Part of a small language model's weights.
Size: 11 layers, 4 heads of 32 (1 for keys and values), vocabulary 32000.
Architecture: RMSNorm before each block, rotary positions, biases on query, key and value.
Training: a variant of SOAP for these matrices, 413M tokens, 1934 steps.
Each number is 200 + 30 x the weight over its row's rms, rounded and kept within 0 to 999. Layers, rows and columns count from 0. The size before them is the row's rms in percent of the matrix's.

# v: layer 3 attention value, 32x128, rms 0.138, rows 30-31, columns 0-127
# o: layer 3 attention output (transposed), 128x128, rms 0.159, rows 30-31,62-63,94-95,126-127, columns 0-127
# gate: layer 3 MLP gate, 320x128, rms 0.166, rows 0-14, columns 0-127
# up: layer 3 MLP up, 320x128, rms 0.165, rows 0-14, columns 0-127
# down: layer 3 MLP down (transposed), 320x128, rms 0.15, rows 0-13, columns 0-127
v30,103,233,218,179,232,228,222,188,195,167,214,240,208,168,176,228,178,191,221,212,254,173,204,143,209,169,212,216,255,152,204,199,216,208,143,141,217,221,289,158,219,224,227,165,218,227,210,192,232,150,212,231,226,129,191,162,224,164,187,208,177,279,221,156,200,205,224,198,183,214,171,162,246,249,191,211,199,192,193,213,208,182,208,171,214,148,161,199,192,178,204,271,157,211,175,187,226,188,193,177,183,219,191,202,222,157,206,174,208,225,211,209,217,162,221,240,225,223,220,230,241,218,191,265,217,218,196,199,263
o30,096,190,132,182,240,172,181,187,223,190,233,194,220,213,185,251,171,244,168,174,238,207,173,212,208,186,233,205,200,170,192,201,183,181,158,163,221,217,210,187,229,201,238,204,222,215,205,163,202,166,165,186,177,152,158,231,256,197,147,213,200,223,243,208,183,172,248,206,208,246,164,154,207,235,206,192,210,143,224,168,193,202,211,168,187,218,215,227,210,199,170,312,178,204,187,189,191,195,151,187,178,262,195,239,188,198,189,212,180,246,232,183,191,189,177,141,157,230,179,218,217,229,192,251,276,255,221,194,235
o62,124,188,201,182,247,198,197,202,215,220,214,227,211,150,164,165,201,145,152,201,187,200,244,259,252,210,141,167,193,241,224,217,220,169,169,206,228,236,198,281,204,218,173,209,256,184,222,213,196,191,218,192,146,185,260,249,241,235,217,241,182,196,159,167,197,220,164,247,155,183,250,200,208,210,197,211,172,224,222,223,148,221,180,221,176,218,216,167,217,167,172,223,196,199,207,257,191,205,173,204,169,167,235,250,277,206,196,205,171,237,219,207,227,235,229,227,220,228,228,198,142,207,169,209,194,214,168,172,215
o94,112,208,194,253,154,205,190,192,168,223,160,179,205,224,236,158,223,247,191,190,151,198,189,160,165,228,195,206,198,206,223,164,227,216,253,229,166,167,180,173,189,181,148,190,158,225,170,196,150,211,206,201,217,254,224,160,134,180,215,151,206,176,204,214,198,215,204,211,196,159,197,211,159,148,177,180,198,210,180,208,249,202,243,207,181,242,230,221,192,229,253,140,279,200,205,193,198,174,218,231,268,193,201,182,143,236,211,194,237,153,194,192,209,161,196,176,182,123,173,213,238,141,179,177,199,169,196,200,203
o126,091,200,221,167,153,198,173,204,187,221,222,202,170,211,210,233,207,174,289,268,209,228,157,198,207,162,199,216,204,233,170,243,179,246,260,162,193,215,179,175,224,202,281,204,206,180,195,200,248,219,171,213,184,166,155,180,184,195,206,219,236,212,220,213,204,193,170,207,233,202,188,201,229,225,199,192,193,206,180,178,193,212,206,238,277,121,184,228,192,231,195,162,140,196,206,158,191,188,200,220,168,210,186,176,175,141,205,208,205,192,150,204,199,285,176,228,249,255,218,191,205,222,232,153,168,227,191,223,159
v31,093,216,205,165,150,201,190,220,229,182,211,200,207,220,279,219,251,204,144,166,184,148,233,190,245,213,198,227,203,195,265,232,258,177,161,228,193,246,203,194,165,222,168,162,219,179,200,203,171,130,223,190,186,144,196,207,169,231,254,187,184,189,187,212,174,220,225,191,238,178,232,193,189,199,200,182,221,207,215,187,164,187,254,233,187,197,208,237,183,223,237,227,161,192,197,217,206,192,160,253,206,206,213,213,198,206,271,122,187,254,267,202,214,204,183,158,161,221,213,183,217,190,186,215,251,210,162,157,166
o31,100,259,208,177,141,237,202,214,170,233,193,218,217,195,222,185,237,231,207,145,219,201,198,203,170,212,161,172,189,202,201,259,233,197,163,226,196,230,204,196,212,214,175,140,193,169,208,196,209,115,189,170,187,152,176,201,234,236,275,155,230,183,177,220,162,214,269,155,219,206,182,215,205,179,201,206,185,257,194,118,223,195,223,190,219,208,196,229,193,263,196,169,167,182,173,235,199,218,158,194,190,236,185,210,160,246,203,236,192,246,205,202,219,230,170,177,245,179,222,167,227,209,197,139,236,225,188,197,161
o63,106,176,182,220,192,166,175,216,210,206,243,180,205,222,127,218,218,204,161,239,159,180,160,199,231,250,198,242,186,218,198,188,230,191,199,188,254,146,204,172,189,218,193,159,168,208,218,204,151,259,216,192,223,230,212,191,268,167,145,213,156,254,181,210,173,222,213,214,221,167,234,174,263,206,202,226,219,190,230,187,223,204,205,194,178,226,157,186,233,151,201,266,210,146,130,171,190,213,186,188,171,222,187,183,165,147,186,247,243,187,199,234,223,128,227,162,188,156,207,216,193,186,220,233,229,213,181,197,197
o95,105,198,191,266,212,193,233,195,143,217,194,191,193,194,194,179,169,198,257,200,185,199,195,240,175,155,220,192,217,158,189,148,175,209,244,201,187,212,148,175,262,167,217,289,210,254,136,232,219,182,209,239,156,169,215,180,179,189,202,224,197,197,209,173,200,176,176,215,141,221,206,207,155,221,198,192,189,223,194,247,210,195,137,218,185,156,207,149,172,210,203,169,253,277,237,207,181,187,235,189,206,178,199,195,223,169,207,198,202,189,201,164,155,202,234,231,214,244,209,230,246,213,236,192,218,134,218,213,247
o127,087,220,208,194,241,178,211,186,246,176,208,230,206,207,208,261,180,191,129,255,191,188,262,168,175,181,202,243,192,221,216,207,166,222,184,212,148,217,246,231,201,199,200,215,206,196,225,187,191,214,181,210,272,211,202,230,170,210,200,193,255,187,198,174,233,143,205,156,262,191,176,219,211,141,179,220,214,194,242,199,156,182,223,161,187,183,189,224,211,195,199,215,187,174,195,180,242,191,157,269,200,148,190,183,196,259,151,158,197,208,121,195,263,186,160,213,187,182,209,208,184,244,149,235,149,216,205,179,211
gate0,098,205,214,215,152,164,171,194,204,231,187,185,149,213,222,235,204,163,220,190,215,227,208,196,176,250,217,204,241,229,234,205,131,265,226,221,190,176,153,177,179,173,195,165,197,223,173,184,179,276,205,252,163,217,184,218,234,213,225,224,215,252,171,204,216,167,232,210,264,229,219,250,196,210,187,279,204,217,207,187,169,192,193,255,205,188,239,169,205,181,163,197,209,167,226,220,230,170,183,185,197,195,250,202,217,184,169,220,251,142,168,206,196,225,167,203,167,189,206,233,260,219,218,287,190,184,173,202,174
up0,094,232,182,216,189,254,188,183,194,223,193,245,165,175,201,288,159,148,218,209,228,190,197,148,211,187,212,215,220,201,145,218,242,226,207,182,152,187,210,188,172,217,185,213,215,168,213,214,148,236,178,212,248,262,248,180,198,197,225,198,192,272,169,179,138,152,234,202,270,228,169,231,236,135,182,248,210,210,235,176,217,206,155,201,173,202,239,193,197,250,187,157,184,206,169,235,208,190,226,226,205,172,229,183,176,181,203,203,216,137,249,225,233,212,246,233,212,191,219,222,197,227,214,208,207,192,190,216,224
down0,096,180,202,154,243,221,184,193,182,199,168,223,204,155,164,213,212,203,125,201,179,231,205,240,219,142,252,192,206,177,255,204,208,167,173,173,232,220,243,269,127,192,193,234,180,195,227,185,223,181,234,139,198,186,227,220,227,157,198,159,179,153,227,249,147,190,197,221,178,201,234,189,233,234,170,128,213,189,204,157,214,206,184,225,221,216,190,248,217,172,222,206,225,184,195,187,225,243,215,198,241,152,182,245,188,250,171,229,206,222,194,221,220,224,217,223,213,217,202,183,258,183,178,196,210,140,168,237,221
gate1,109,199,210,160,173,214,215,209,147,235,230,256,220,171,132,216,189,219,195,237,225,228,185,258,236,203,179,221,210,251,190,228,187,192,197,238,230,251,262,158,212,139,203,248,233,238,254,171,215,203,194,205,224,211,206,214,195,194,194,223,196,216,223,208,180,134,191,219,209,227,169,230,226,146,252,200,194,205,219,229,258,149,169,164,170,190,194,178,235,186,223,199,153,168,223,208,152,183,238,226,198,207,230,145,222,236,196,229,189,156,195,216,165,172,221,244,214,149,199,215,192,255,220,202,187,186,256,174,208
up1,115,235,129,191,221,197,217,209,168,199,174,226,243,169,235,200,174,255,217,210,221,203,231,197,224,212,187,156,185,214,184,183,173,198,227,215,225,196,163,193,169,198,203,193,199,247,214,161,174,229,222,240,200,174,214,227,203,194,236,211,190,208,223,176,137,149,162,168,184,225,188,255,153,212,170,270,196,167,259,203,203,183,155,183,212,214,211,258,147,159,212,214,155,193,190,189,119,202,243,250,167,212,185,179,203,122,179,247,213,201,182,212,170,242,231,174,212,187,230,176,178,186,176,210,172,247,152,174,222
down1,108,274,183,257,176,210,215,200,213,162,205,153,172,183,180,246,139,206,206,195,198,206,186,251,182,198,186,193,201,151,198,151,258,206,144,196,253,211,213,193,170,203,243,186,222,185,248,158,154,176,191,207,227,168,148,169,150,188,201,217,205,201,208,194,198,183,234,164,193,186,198,202,129,207,205,209,152,192,250,211,224,206,269,246,194,211,199,273,212,250,178,203,133,222,203,199,157,216,185,188,217,240,242,179,175,218,130,209,222,183,217,187,221,200,230,202,230,177,244,154,191,223,227,199,224,187,207,190,196
gate2,098,201,163,148,192,212,237,220,210,147,235,209,201,196,208,200,223,192,212,213,197,196,184,207,257,216,167,181,210,193,185,180,171,179,165,185,148,156,221,201,191,172,181,178,203,183,186,210,221,232,223,228,216,216,190,198,214,176,195,191,193,155,120,217,181,233,170,188,244,202,248,188,199,230,209,174,168,191,177,184,199,215,219,234,203,232,176,199,169,167,194,274,221,212,210,206,197,212,193,220,239,140,213,220,291,161,220,162,234,253,226,234,224,129,189,234,111,154,154,198,227,146,197,136,220,210,219,221,228
up2,100,180,177,244,165,204,168,183,207,170,214,219,166,195,228,158,188,204,210,161,196,173,208,243,192,196,170,239,165,241,234,171,262,172,191,255,197,176,234,250,190,185,125,217,184,209,251,229,254,184,185,222,123,192,174,186,170,213,195,265,169,179,214,215,210,157,211,206,190,255,214,247,195,186,209,202,187,200,210,203,181,205,175,194,143,228,184,161,220,164,194,113,133,171,180,195,211,189,211,171,161,234,218,136,189,209,186,227,170,180,222,173,164,165,225,245,224,194,166,222,199,206,205,184,179,200,182,210,156
down2,101,175,211,176,129,195,191,149,194,205,234,209,175,155,205,147,163,192,214,114,218,192,242,233,184,167,155,219,195,199,250,183,228,170,190,161,174,176,233,212,225,168,182,249,244,236,211,189,178,219,197,207,122,205,164,182,231,215,217,197,233,193,210,214,188,213,207,186,174,153,189,223,227,166,192,197,159,166,199,210,204,164,212,196,222,168,175,137,235,220,179,170,237,214,193,200,214,225,149,196,145,221,261,192,167,184,222,210,186,210,230,186,138,155,206,181,194,196,226,175,190,235,148,181,229,164,234,170,137
gate3,086,131,187,211,236,187,211,209,214,210,203,229,182,239,134,265,195,176,261,199,240,222,144,198,177,174,233,156,243,200,164,259,204,175,161,199,205,176,201,182,254,226,218,189,248,189,144,205,219,119,210,204,199,181,188,227,249,161,162,217,203,192,192,190,187,221,204,200,163,250,206,195,211,232,213,178,195,145,196,187,168,196,228,226,217,236,212,229,203,158,214,182,216,225,169,205,199,247,166,136,251,193,231,246,160,178,241,261,196,216,213,188,169,232,189,203,208,200,171,194,202,210,220,190,258,197,198,206,250
up3,097,208,196,242,214,239,185,189,196,182,223,180,224,177,252,197,201,209,189,210,292,210,199,164,171,198,158,154,198,181,202,203,212,212,153,277,166,226,205,225,210,205,193,194,195,234,232,191,165,232,233,161,171,169,258,196,194,222,200,171,198,200,228,211,261,230,196,253,189,192,215,220,185,177,216,182,225,220,224,198,205,220,174,169,204,216,202,228,186,217,189,272,192,221,149,190,192,198,209,233,184,185,179,163,253,197,172,171,150,238,245,242,216,179,227,155,213,171,239,188,185,195,232,145,81,235,220,195,208
down3,091,211,155,185,230,209,243,195,208,191,188,141,234,206,233,154,228,232,227,177,177,231,190,224,182,139,178,161,218,179,198,149,218,211,244,191,187,222,228,234,235,230,164,171,219,231,243,235,161,259,207,206,236,188,247,197,169,237,200,238,214,125,207,137,232,205,223,180,177,236,176,241,199,169,164,200,157,230,258,195,188,175,192,188,178,233,237,187,171,218,213,213,201,193,248,202,192,262,179,177,222,136,211,184,187,193,215,213,150,185,154,215,161,207,206,193,193,163,184,226,215,178,159,187,212,170,251,147,218
gate4,098,124,211,173,199,134,208,180,226,237,233,214,146,157,181,183,240,208,241,174,249,229,215,208,226,255,251,231,180,220,199,217,126,170,217,226,173,221,210,177,176,148,223,196,187,224,204,194,203,223,200,200,147,165,193,223,145,190,198,148,204,196,230,183,199,232,211,159,194,177,211,228,237,209,197,236,192,166,174,202,190,181,228,257,182,220,202,227,225,175,197,250,269,197,169,198,175,199,184,237,225,221,267,205,199,213,162,222,204,206,211,193,200,184,197,266,270,265,214,215,164,215,160,229,207,222,203,195,193
up4,104,198,237,169,257,244,169,165,201,254,199,148,201,190,190,159,221,213,199,224,225,203,209,223,212,222,173,238,201,185,248,174,172,197,170,184,183,167,224,238,172,146,154,212,227,211,135,271,251,218,173,201,206,161,187,183,220,174,171,198,214,181,204,231,211,206,230,178,234,242,198,168,203,155,165,235,160,203,166,179,199,201,182,257,181,227,221,146,223,233,191,203,240,193,201,212,219,186,208,179,156,209,263,172,223,273,175,206,190,215,216,140,235,210,190,186,163,190,178,157,172,202,206,143,247,172,247,205,172
down4,099,179,178,164,237,204,204,249,185,176,182,207,242,254,198,242,234,176,257,164,191,169,209,204,181,146,210,189,263,199,181,192,176,243,194,155,186,204,192,154,206,244,259,169,192,193,191,157,141,219,204,225,218,223,207,173,220,227,209,219,229,197,222,213,151,152,232,167,184,198,188,250,193,210,250,173,220,191,204,221,219,192,171,125,174,189,188,233,165,226,162,196,155,172,210,215,249,210,213,165,230,198,207,186,137,186,222,193,247,169,238,194,211,148,208,203,216,233,179,223,251,148,239,249,195,201,228,239,229
gate5,105,199,195,186,197,192,250,153,212,248,265,173,220,224,218,204,130,146,200,192,209,184,236,165,196,255,160,221,231,183,242,196,209,194,210,192,264,187,179,156,211,231,257,236,173,204,173,203,163,266,191,172,211,243,213,172,197,236,143,208,192,159,168,223,218,169,194,210,207,168,229,253,181,244,181,213,203,183,177,237,217,168,181,214,195,241,220,201,171,177,191,148,255,154,224,199,166,219,203,205,157,180,204,180,193,133,175,212,222,223,205,157,199,277,176,212,216,206,148,201,214,172,195,198,223,221,199,155,213
up5,095,187,209,235,213,122,218,248,215,215,194,196,179,200,223,200,231,175,214,217,238,204,186,182,214,178,209,200,205,214,141,226,227,208,204,219,179,230,210,199,154,231,183,218,206,225,202,185,181,205,178,252,192,210,200,172,235,197,158,188,236,164,197,281,217,183,166,196,227,194,170,242,214,281,188,209,230,239,247,217,155,218,212,232,227,201,210,237,172,190,234,232,194,181,185,256,265,200,187,185,256,241,219,184,202,129,255,124,227,216,168,183,184,226,222,148,226,194,182,209,207,162,161,165,161,209,154,183,225
down5,118,183,203,158,160,139,197,227,186,266,199,195,217,220,236,196,210,119,237,215,199,210,209,181,177,271,199,184,185,222,173,224,237,215,222,186,253,199,253,217,162,237,260,230,196,277,225,188,181,226,201,173,177,191,228,167,186,168,143,193,218,188,221,233,231,178,146,204,227,212,188,195,177,200,184,203,249,191,224,223,216,172,198,173,200,173,208,242,172,141,220,226,250,207,251,216,214,188,178,130,230,148,220,211,215,202,213,172,210,196,155,155,214,172,218,191,223,206,179,205,213,221,163,186,191,152,169,162,238
gate6,108,241,223,180,155,236,161,187,222,165,174,184,174,139,238,232,145,195,203,226,203,180,244,199,201,173,197,204,192,228,193,200,198,181,236,192,232,182,205,178,189,179,150,159,165,191,200,186,214,272,198,226,201,212,285,187,164,227,188,228,167,180,215,227,233,157,163,265,228,173,186,243,199,236,199,202,203,189,166,205,189,170,184,187,256,220,208,230,190,175,197,204,224,188,211,253,191,218,204,186,273,181,163,238,225,181,208,181,113,211,160,194,195,265,194,226,152,164,149,216,200,239,209,203,180,235,210,187,160
up6,105,239,140,174,180,194,221,173,161,192,227,202,176,220,204,209,197,186,224,212,195,162,201,178,205,227,249,203,195,258,205,180,253,190,195,160,154,233,178,217,96,202,198,226,192,264,228,196,164,197,227,180,196,176,240,170,178,246,176,214,186,247,210,260,179,206,231,230,207,202,159,110,226,197,199,207,173,186,190,214,223,212,178,170,197,221,212,187,197,169,189,214,178,203,131,238,176,186,219,233,227,175,171,162,197,237,168,190,155,260,226,181,221,168,253,178,187,180,194,179,199,180,134,195,156,185,228,228,222
down6,101,198,179,203,219,191,183,241,172,237,186,231,170,199,208,234,217,192,229,185,180,138,192,195,198,251,194,221,210,208,206,199,203,228,126,171,244,224,184,228,163,230,246,189,168,229,172,250,158,185,201,247,213,170,218,182,173,182,139,265,177,209,190,131,169,151,141,189,156,182,169,225,189,202,219,159,208,161,175,228,222,157,200,207,193,170,194,171,224,201,204,243,129,158,151,237,180,211,192,219,157,231,219,191,164,193,139,156,186,208,240,193,216,162,216,210,211,247,172,207,165,203,220,151,221,197,206,196,163
gate7,090,188,182,139,225,154,147,217,238,191,237,206,202,215,218,179,221,233,249,226,218,267,199,200,156,167,169,170,231,209,182,209,188,177,179,214,187,211,170,234,173,211,245,180,207,204,183,178,238,268,193,191,178,204,246,180,193,195,171,195,171,216,203,197,158,261,188,235,109,183,197,283,185,170,166,127,186,219,225,181,148,212,208,239,209,186,196,210,177,183,176,206,203,194,186,182,140,208,217,219,198,202,185,242,225,175,201,224,179,138,208,181,198,252,220,196,180,227,279,205,186,167,221,237,223,215,201,188,220
up7,116,146,176,203,258,165,208,206,193,185,259,201,191,252,209,224,254,201,219,259,208,250,182,223,162,189,192,202,247,211,182,191,220,201,188,240,193,202,230,268,209,242,207,176,136,167,144,244,190,227,202,217,224,210,183,232,224,211,191,226,173,176,185,169,185,248,224,247,125,202,226,216,183,155,176,140,217,221,207,147,121,191,202,254,177,199,203,183,221,194,212,177,231,197,166,170,195,225,216,217,231,208,214,197,222,186,225,191,202,174,245,191,215,226,201,137,198,256,219,216,182,196,227,218,236,180,248,165,203
down7,081,229,227,189,208,203,167,199,231,265,178,191,206,165,229,189,206,203,178,213,208,173,252,201,245,207,194,186,137,189,232,196,209,199,215,181,203,185,169,153,179,187,163,174,192,252,254,160,202,152,181,201,161,190,207,208,183,155,199,186,233,193,219,249,203,160,203,198,236,190,191,199,178,223,251,278,183,198,221,208,290,205,175,150,216,224,197,176,175,230,211,199,164,202,156,207,229,176,157,221,182,135,193,240,168,180,154,220,176,185,218,238,195,133,159,222,208,209,195,166,237,181,137,185,180,214,138,166,169
gate8,101,211,235,197,181,222,183,187,211,201,195,200,188,196,222,178,189,158,209,216,223,212,205,224,197,187,163,163,182,210,237,216,137,171,238,217,186,164,138,231,214,197,166,155,211,135,258,164,194,176,195,228,173,160,204,212,148,180,218,173,187,261,228,225,179,198,191,213,260,247,236,281,174,221,222,221,238,240,243,153,237,236,183,223,220,174,217,200,174,170,216,230,235,190,219,195,187,196,195,229,206,170,191,229,172,161,183,274,167,214,176,216,134,208,209,217,119,201,186,210,227,197,225,190,261,174,176,180,200
up8,101,239,230,165,177,185,208,181,230,249,174,179,158,194,221,170,250,214,174,260,223,157,171,188,196,217,210,236,249,226,123,267,159,237,181,241,189,250,222,149,185,174,215,215,175,204,190,182,184,204,203,170,197,167,201,186,215,227,249,199,188,214,192,242,185,140,230,195,201,148,181,199,165,238,212,221,273,167,224,253,242,192,182,145,203,212,182,215,197,191,227,175,206,186,242,201,241,187,235,160,193,191,230,233,195,197,259,171,192,181,255,220,207,254,206,166,194,193,186,237,188,217,156,212,155,193,215,173,199
down8,100,158,208,212,261,160,165,237,204,247,167,190,195,181,227,183,179,228,234,232,188,162,223,148,176,146,216,213,182,156,189,192,231,230,189,193,225,180,234,177,199,154,226,222,186,218,230,231,203,178,191,221,204,192,195,222,259,195,171,146,187,219,162,182,209,197,228,149,231,231,164,231,188,211,207,204,211,182,185,181,225,226,228,164,200,176,217,157,242,218,199,219,166,181,237,163,233,212,215,269,190,152,228,184,171,168,182,211,165,243,163,195,272,148,184,229,237,231,255,187,176,207,224,190,225,150,180,141,142
gate9,098,228,154,167,169,172,223,180,187,205,138,185,172,210,221,163,243,176,198,232,227,196,219,211,191,206,184,231,266,154,178,230,144,219,181,191,178,226,199,230,168,153,176,247,241,225,212,197,205,126,135,246,199,168,165,253,191,239,230,245,167,218,218,202,257,194,210,254,229,198,232,216,169,238,221,176,162,222,236,234,232,234,211,227,180,212,202,222,211,201,203,213,217,225,190,215,224,155,187,205,210,172,216,183,231,184,185,211,200,168,225,151,214,254,224,160,197,195,122,154,223,216,204,210,220,175,162,233,187
up9,105,195,237,181,203,205,136,171,184,219,187,210,219,235,177,223,170,253,211,135,202,221,197,219,165,191,220,183,238,239,231,228,163,217,153,264,158,177,215,198,243,247,171,204,185,214,237,273,244,189,225,140,167,252,168,168,270,187,226,178,185,230,212,170,194,202,192,194,177,145,245,196,243,181,204,160,234,213,227,192,221,194,194,154,159,173,182,132,178,224,202,222,220,226,196,195,189,249,254,201,188,190,196,170,199,191,221,205,239,193,163,236,225,171,190,248,171,222,235,220,187,216,209,177,230,245,198,186,206
down9,107,232,209,220,170,200,191,165,214,236,258,201,196,204,230,208,104,256,192,231,195,230,217,193,213,195,206,194,228,205,191,236,213,178,188,186,127,169,240,165,218,220,172,160,179,247,217,188,178,191,224,234,166,142,225,200,200,164,199,203,247,244,178,231,178,197,204,172,152,172,203,140,270,210,203,132,186,221,247,193,159,229,214,229,198,210,195,173,207,173,220,184,207,174,190,227,208,225,217,227,215,192,215,201,255,173,170,236,149,200,169,177,200,173,186,204,159,194,254,167,147,188,225,132,176,208,165,226,218
gate10,087,206,229,243,191,196,204,238,211,261,145,166,195,222,201,219,167,270,208,144,239,200,152,268,204,228,203,134,167,192,183,196,172,222,257,179,180,231,188,185,140,180,229,183,185,191,189,210,174,220,243,235,187,196,249,147,191,182,186,162,208,207,239,202,161,160,177,197,201,235,153,207,149,159,203,191,222,200,201,235,157,186,174,191,161,161,183,183,147,215,196,228,182,208,241,207,165,215,153,142,208,183,204,198,205,204,261,157,202,222,182,149,149,206,200,239,191,166,202,157,165,213,202,190,199,186,215,230,184
up10,088,212,214,188,169,197,194,201,239,224,181,168,239,143,187,99,169,180,181,226,209,188,198,75,225,163,198,231,169,176,193,195,200,203,194,173,198,208,231,232,142,241,228,193,217,229,254,192,146,242,190,177,207,196,198,231,183,214,180,233,210,193,145,218,179,145,211,220,177,184,191,178,182,193,208,248,166,188,182,147,231,188,153,202,177,213,236,238,202,167,159,223,202,168,149,251,227,201,175,190,217,222,203,202,140,183,178,191,197,193,234,217,229,200,141,201,206,170,240,200,205,168,183,171,199,181,183,186,229
down10,085,236,220,180,215,176,243,263,212,249,206,153,178,178,187,158,173,236,192,162,187,237,224,144,210,153,212,160,201,184,174,194,170,212,199,159,157,216,222,211,196,207,243,157,213,220,169,228,165,230,234,245,169,170,227,213,165,187,156,158,282,156,233,182,192,173,163,225,204,258,185,286,170,231,194,172,167,238,182,153,203,185,227,192,179,211,233,218,193,241,154,177,183,206,247,201,203,218,203,152,172,235,187,217,173,203,181,168,193,165,141,208,203,208,193,232,242,209,183,208,224,215,197,210,197,168,185,169,219
gate11,094,176,211,188,213,194,268,181,167,210,167,200,175,268,209,242,168,210,174,241,178,232,182,171,173,201,229,190,242,243,214,138,185,174,162,189,203,240,163,218,220,194,192,259,204,188,246,225,226,200,199,163,208,202,200,259,181,170,226,179,199,209,235,185,183,210,213,200,154,213,213,248,192,171,214,201,195,150,167,241,262,184,235,211,225,179,258,246,143,209,177,159,182,211,189,178,186,175,161,218,232,170,215,214,188,229,159,168,206,172,165,151,216,180,188,177,190,239,202,191,171,249,230,173,187,259,161,144,149
up11,096,214,190,222,262,188,220,174,247,195,207,232,191,213,189,177,225,199,165,195,257,170,236,211,216,201,204,179,198,158,148,205,223,185,212,233,171,202,211,213,188,182,240,222,172,205,185,175,200,204,235,208,225,163,223,175,198,184,149,285,203,184,209,163,222,167,158,188,177,177,161,201,186,243,117,224,209,197,193,191,208,212,172,260,210,182,147,151,261,231,238,285,205,175,197,162,219,201,255,198,219,203,247,167,174,163,230,164,179,185,232,206,212,213,185,187,245,231,195,210,225,189,206,139,214,142,233,240,197
down11,102,214,198,227,187,206,253,211,213,189,214,161,246,187,223,199,229,237,224,195,185,200,230,235,187,173,163,198,163,226,179,228,232,177,195,263,192,228,231,163,207,203,198,189,223,182,250,198,243,223,211,188,211,202,230,161,169,194,138,217,210,219,153,183,260,241,210,170,183,205,180,222,183,225,182,157,210,181,161,237,152,206,245,117,242,230,244,129,210,214,221,218,218,179,183,222,183,200,192,263,204,190,231,163,182,116,171,205,210,172,225,217,193,170,222,198,226,196,226,187,228,174,176,212,243,140,230,161,149
gate12,085,171,238,194,156,181,236,224,164,161,198,160,165,214,217,203,171,239,164,214,208,218,206,207,195,174,190,175,174,177,226,192,233,134,244,247,171,232,175,215,195,222,251,142,152,236,183,238,187,188,236,130,155,151,183,214,169,180,223,140,270,255,220,178,212,230,153,212,203,190,170,202,167,167,183,263,214,190,190,197,178,166,165,185,210,191,240,196,228,234,225,175,230,209,170,188,229,163,140,237,226,186,194,209,167,190,152,221,184,173,185,166,181,205,266,172,218,196,199,188,185,195,186,233,186,222,228,188,207
up12,092,175,182,134,179,210,168,187,230,125,187,253,203,215,190,234,199,192,282,202,200,202,159,158,186,203,192,236,211,194,192,174,141,242,183,206,165,232,229,191,249,193,159,268,203,151,226,206,196,212,206,222,197,177,198,167,206,213,223,227,184,216,217,198,173,190,234,231,188,211,253,211,190,210,192,178,177,219,201,223,132,200,260,209,214,184,128,190,176,193,164,258,169,200,185,169,140,231,216,206,190,251,171,282,203,209,211,220,204,217,244,219,199,188,202,217,202,238,213,187,251,236,251,210,232,216,177,214,184
down12,074,227,175,180,168,223,205,259,226,254,195,184,216,189,183,235,174,246,221,198,213,212,215,185,227,166,180,207,203,233,175,214,221,208,222,148,200,176,196,215,178,189,218,254,244,229,183,229,141,209,175,183,191,188,185,220,224,257,190,198,242,157,218,244,219,232,170,240,174,204,182,255,231,242,202,197,198,248,197,190,221,217,210,184,212,138,227,180,201,210,177,260,174,146,204,196,184,230,177,182,155,232,182,264,203,183,250,169,247,249,156,257,204,221,165,253,157,191,180,178,202,254,228,160,210,226,186,206,256
gate13,102,149,234,149,192,234,194,125,201,165,259,200,200,206,184,216,222,240,234,205,156,218,173,225,211,155,221,217,153,219,188,173,194,176,217,227,175,170,198,208,247,154,215,224,201,170,226,177,214,236,178,172,130,188,141,162,225,204,205,246,202,207,148,191,240,219,265,204,220,172,250,132,198,204,179,161,193,173,179,197,197,218,246,220,198,222,151,202,209,200,221,186,187,224,225,143,207,236,182,259,211,237,174,233,171,180,225,181,209,184,189,211,149,219,197,224,221,180,189,207,268,204,249,206,197,158,231,205,185
up13,094,215,203,148,228,202,204,222,199,159,173,194,187,224,228,180,225,130,192,172,237,215,169,213,198,262,214,205,251,182,204,191,241,219,190,233,165,227,219,142,177,212,170,200,221,199,228,175,209,202,224,198,278,248,192,215,210,225,186,225,154,181,164,218,194,161,211,216,218,268,236,228,205,197,198,180,217,114,201,155,258,200,190,200,238,190,209,200,150,173,185,220,236,158,229,243,172,175,206,175,271,164,212,147,180,201,206,218,226,181,222,184,203,206,250,158,162,235,203,200,202,211,186,200,163,177,166,158,257
down13,100,197,193,205,180,195,223,158,194,187,242,182,177,209,184,185,173,232,221,235,215,204,212,199,162,236,180,291,241,174,192,217,167,210,229,219,135,168,212,195,209,181,240,203,186,201,249,209,236,242,211,171,149,215,194,221,236,156,257,223,140,223,145,158,199,195,192,166,220,150,198,119,218,199,204,191,161,181,227,190,191,229,217,190,234,194,256,189,192,170,192,203,220,192,179,191,249,171,222,286,234,169,240,222,176,164,216,237,204,186,199,211,219,146,172,211,181,237,197,259,199,181,198,215,222,162,206,153,221
gate14,109,120,198,188,178,138,208,196,219,148,202,182,206,246,137,223,253,145,189,185,201,237,209,192,164,164,226,188,205,167,197,167,167,166,160,176,190,230,226,214,143,224,197,160,163,172,202,255,138,219,232,188,176,236,212,230,199,201,203,171,222,230,186,190,195,202,217,198,229,244,184,198,238,188,187,162,242,234,212,153,177,215,188,266,217,228,237,202,153,190,204,209,208,229,218,190,214,222,248,198,198,221,204,221,216,165,216,233,196,247,268,233,165,214,213,236,144,220,271,202,199,202,173,182,226,224,203,166,214
up14,093,192,183,178,189,186,172,271,174,190,259,95,201,255,205,224,134,230,232,175,198,215,174,192,142,182,157,145,174,263,170,223,182,221,246,175,182,191,233,204,219,245,186,222,181,226,184,220,214,236,229,230,172,149,172,218,200,135,242,165,168,186,225,208,168,192,234,185,232,231,187,209,177,182,164,218,138,191,235,190,223,231,200,192,219,156,186,228,194,169,245,190,164,187,191,212,200,197,216,202,247,150,210,204,214,218,188,212,184,185,212,178,219,156,226,157,145,212,221,237,185,209,206,197,218,205,212,221,211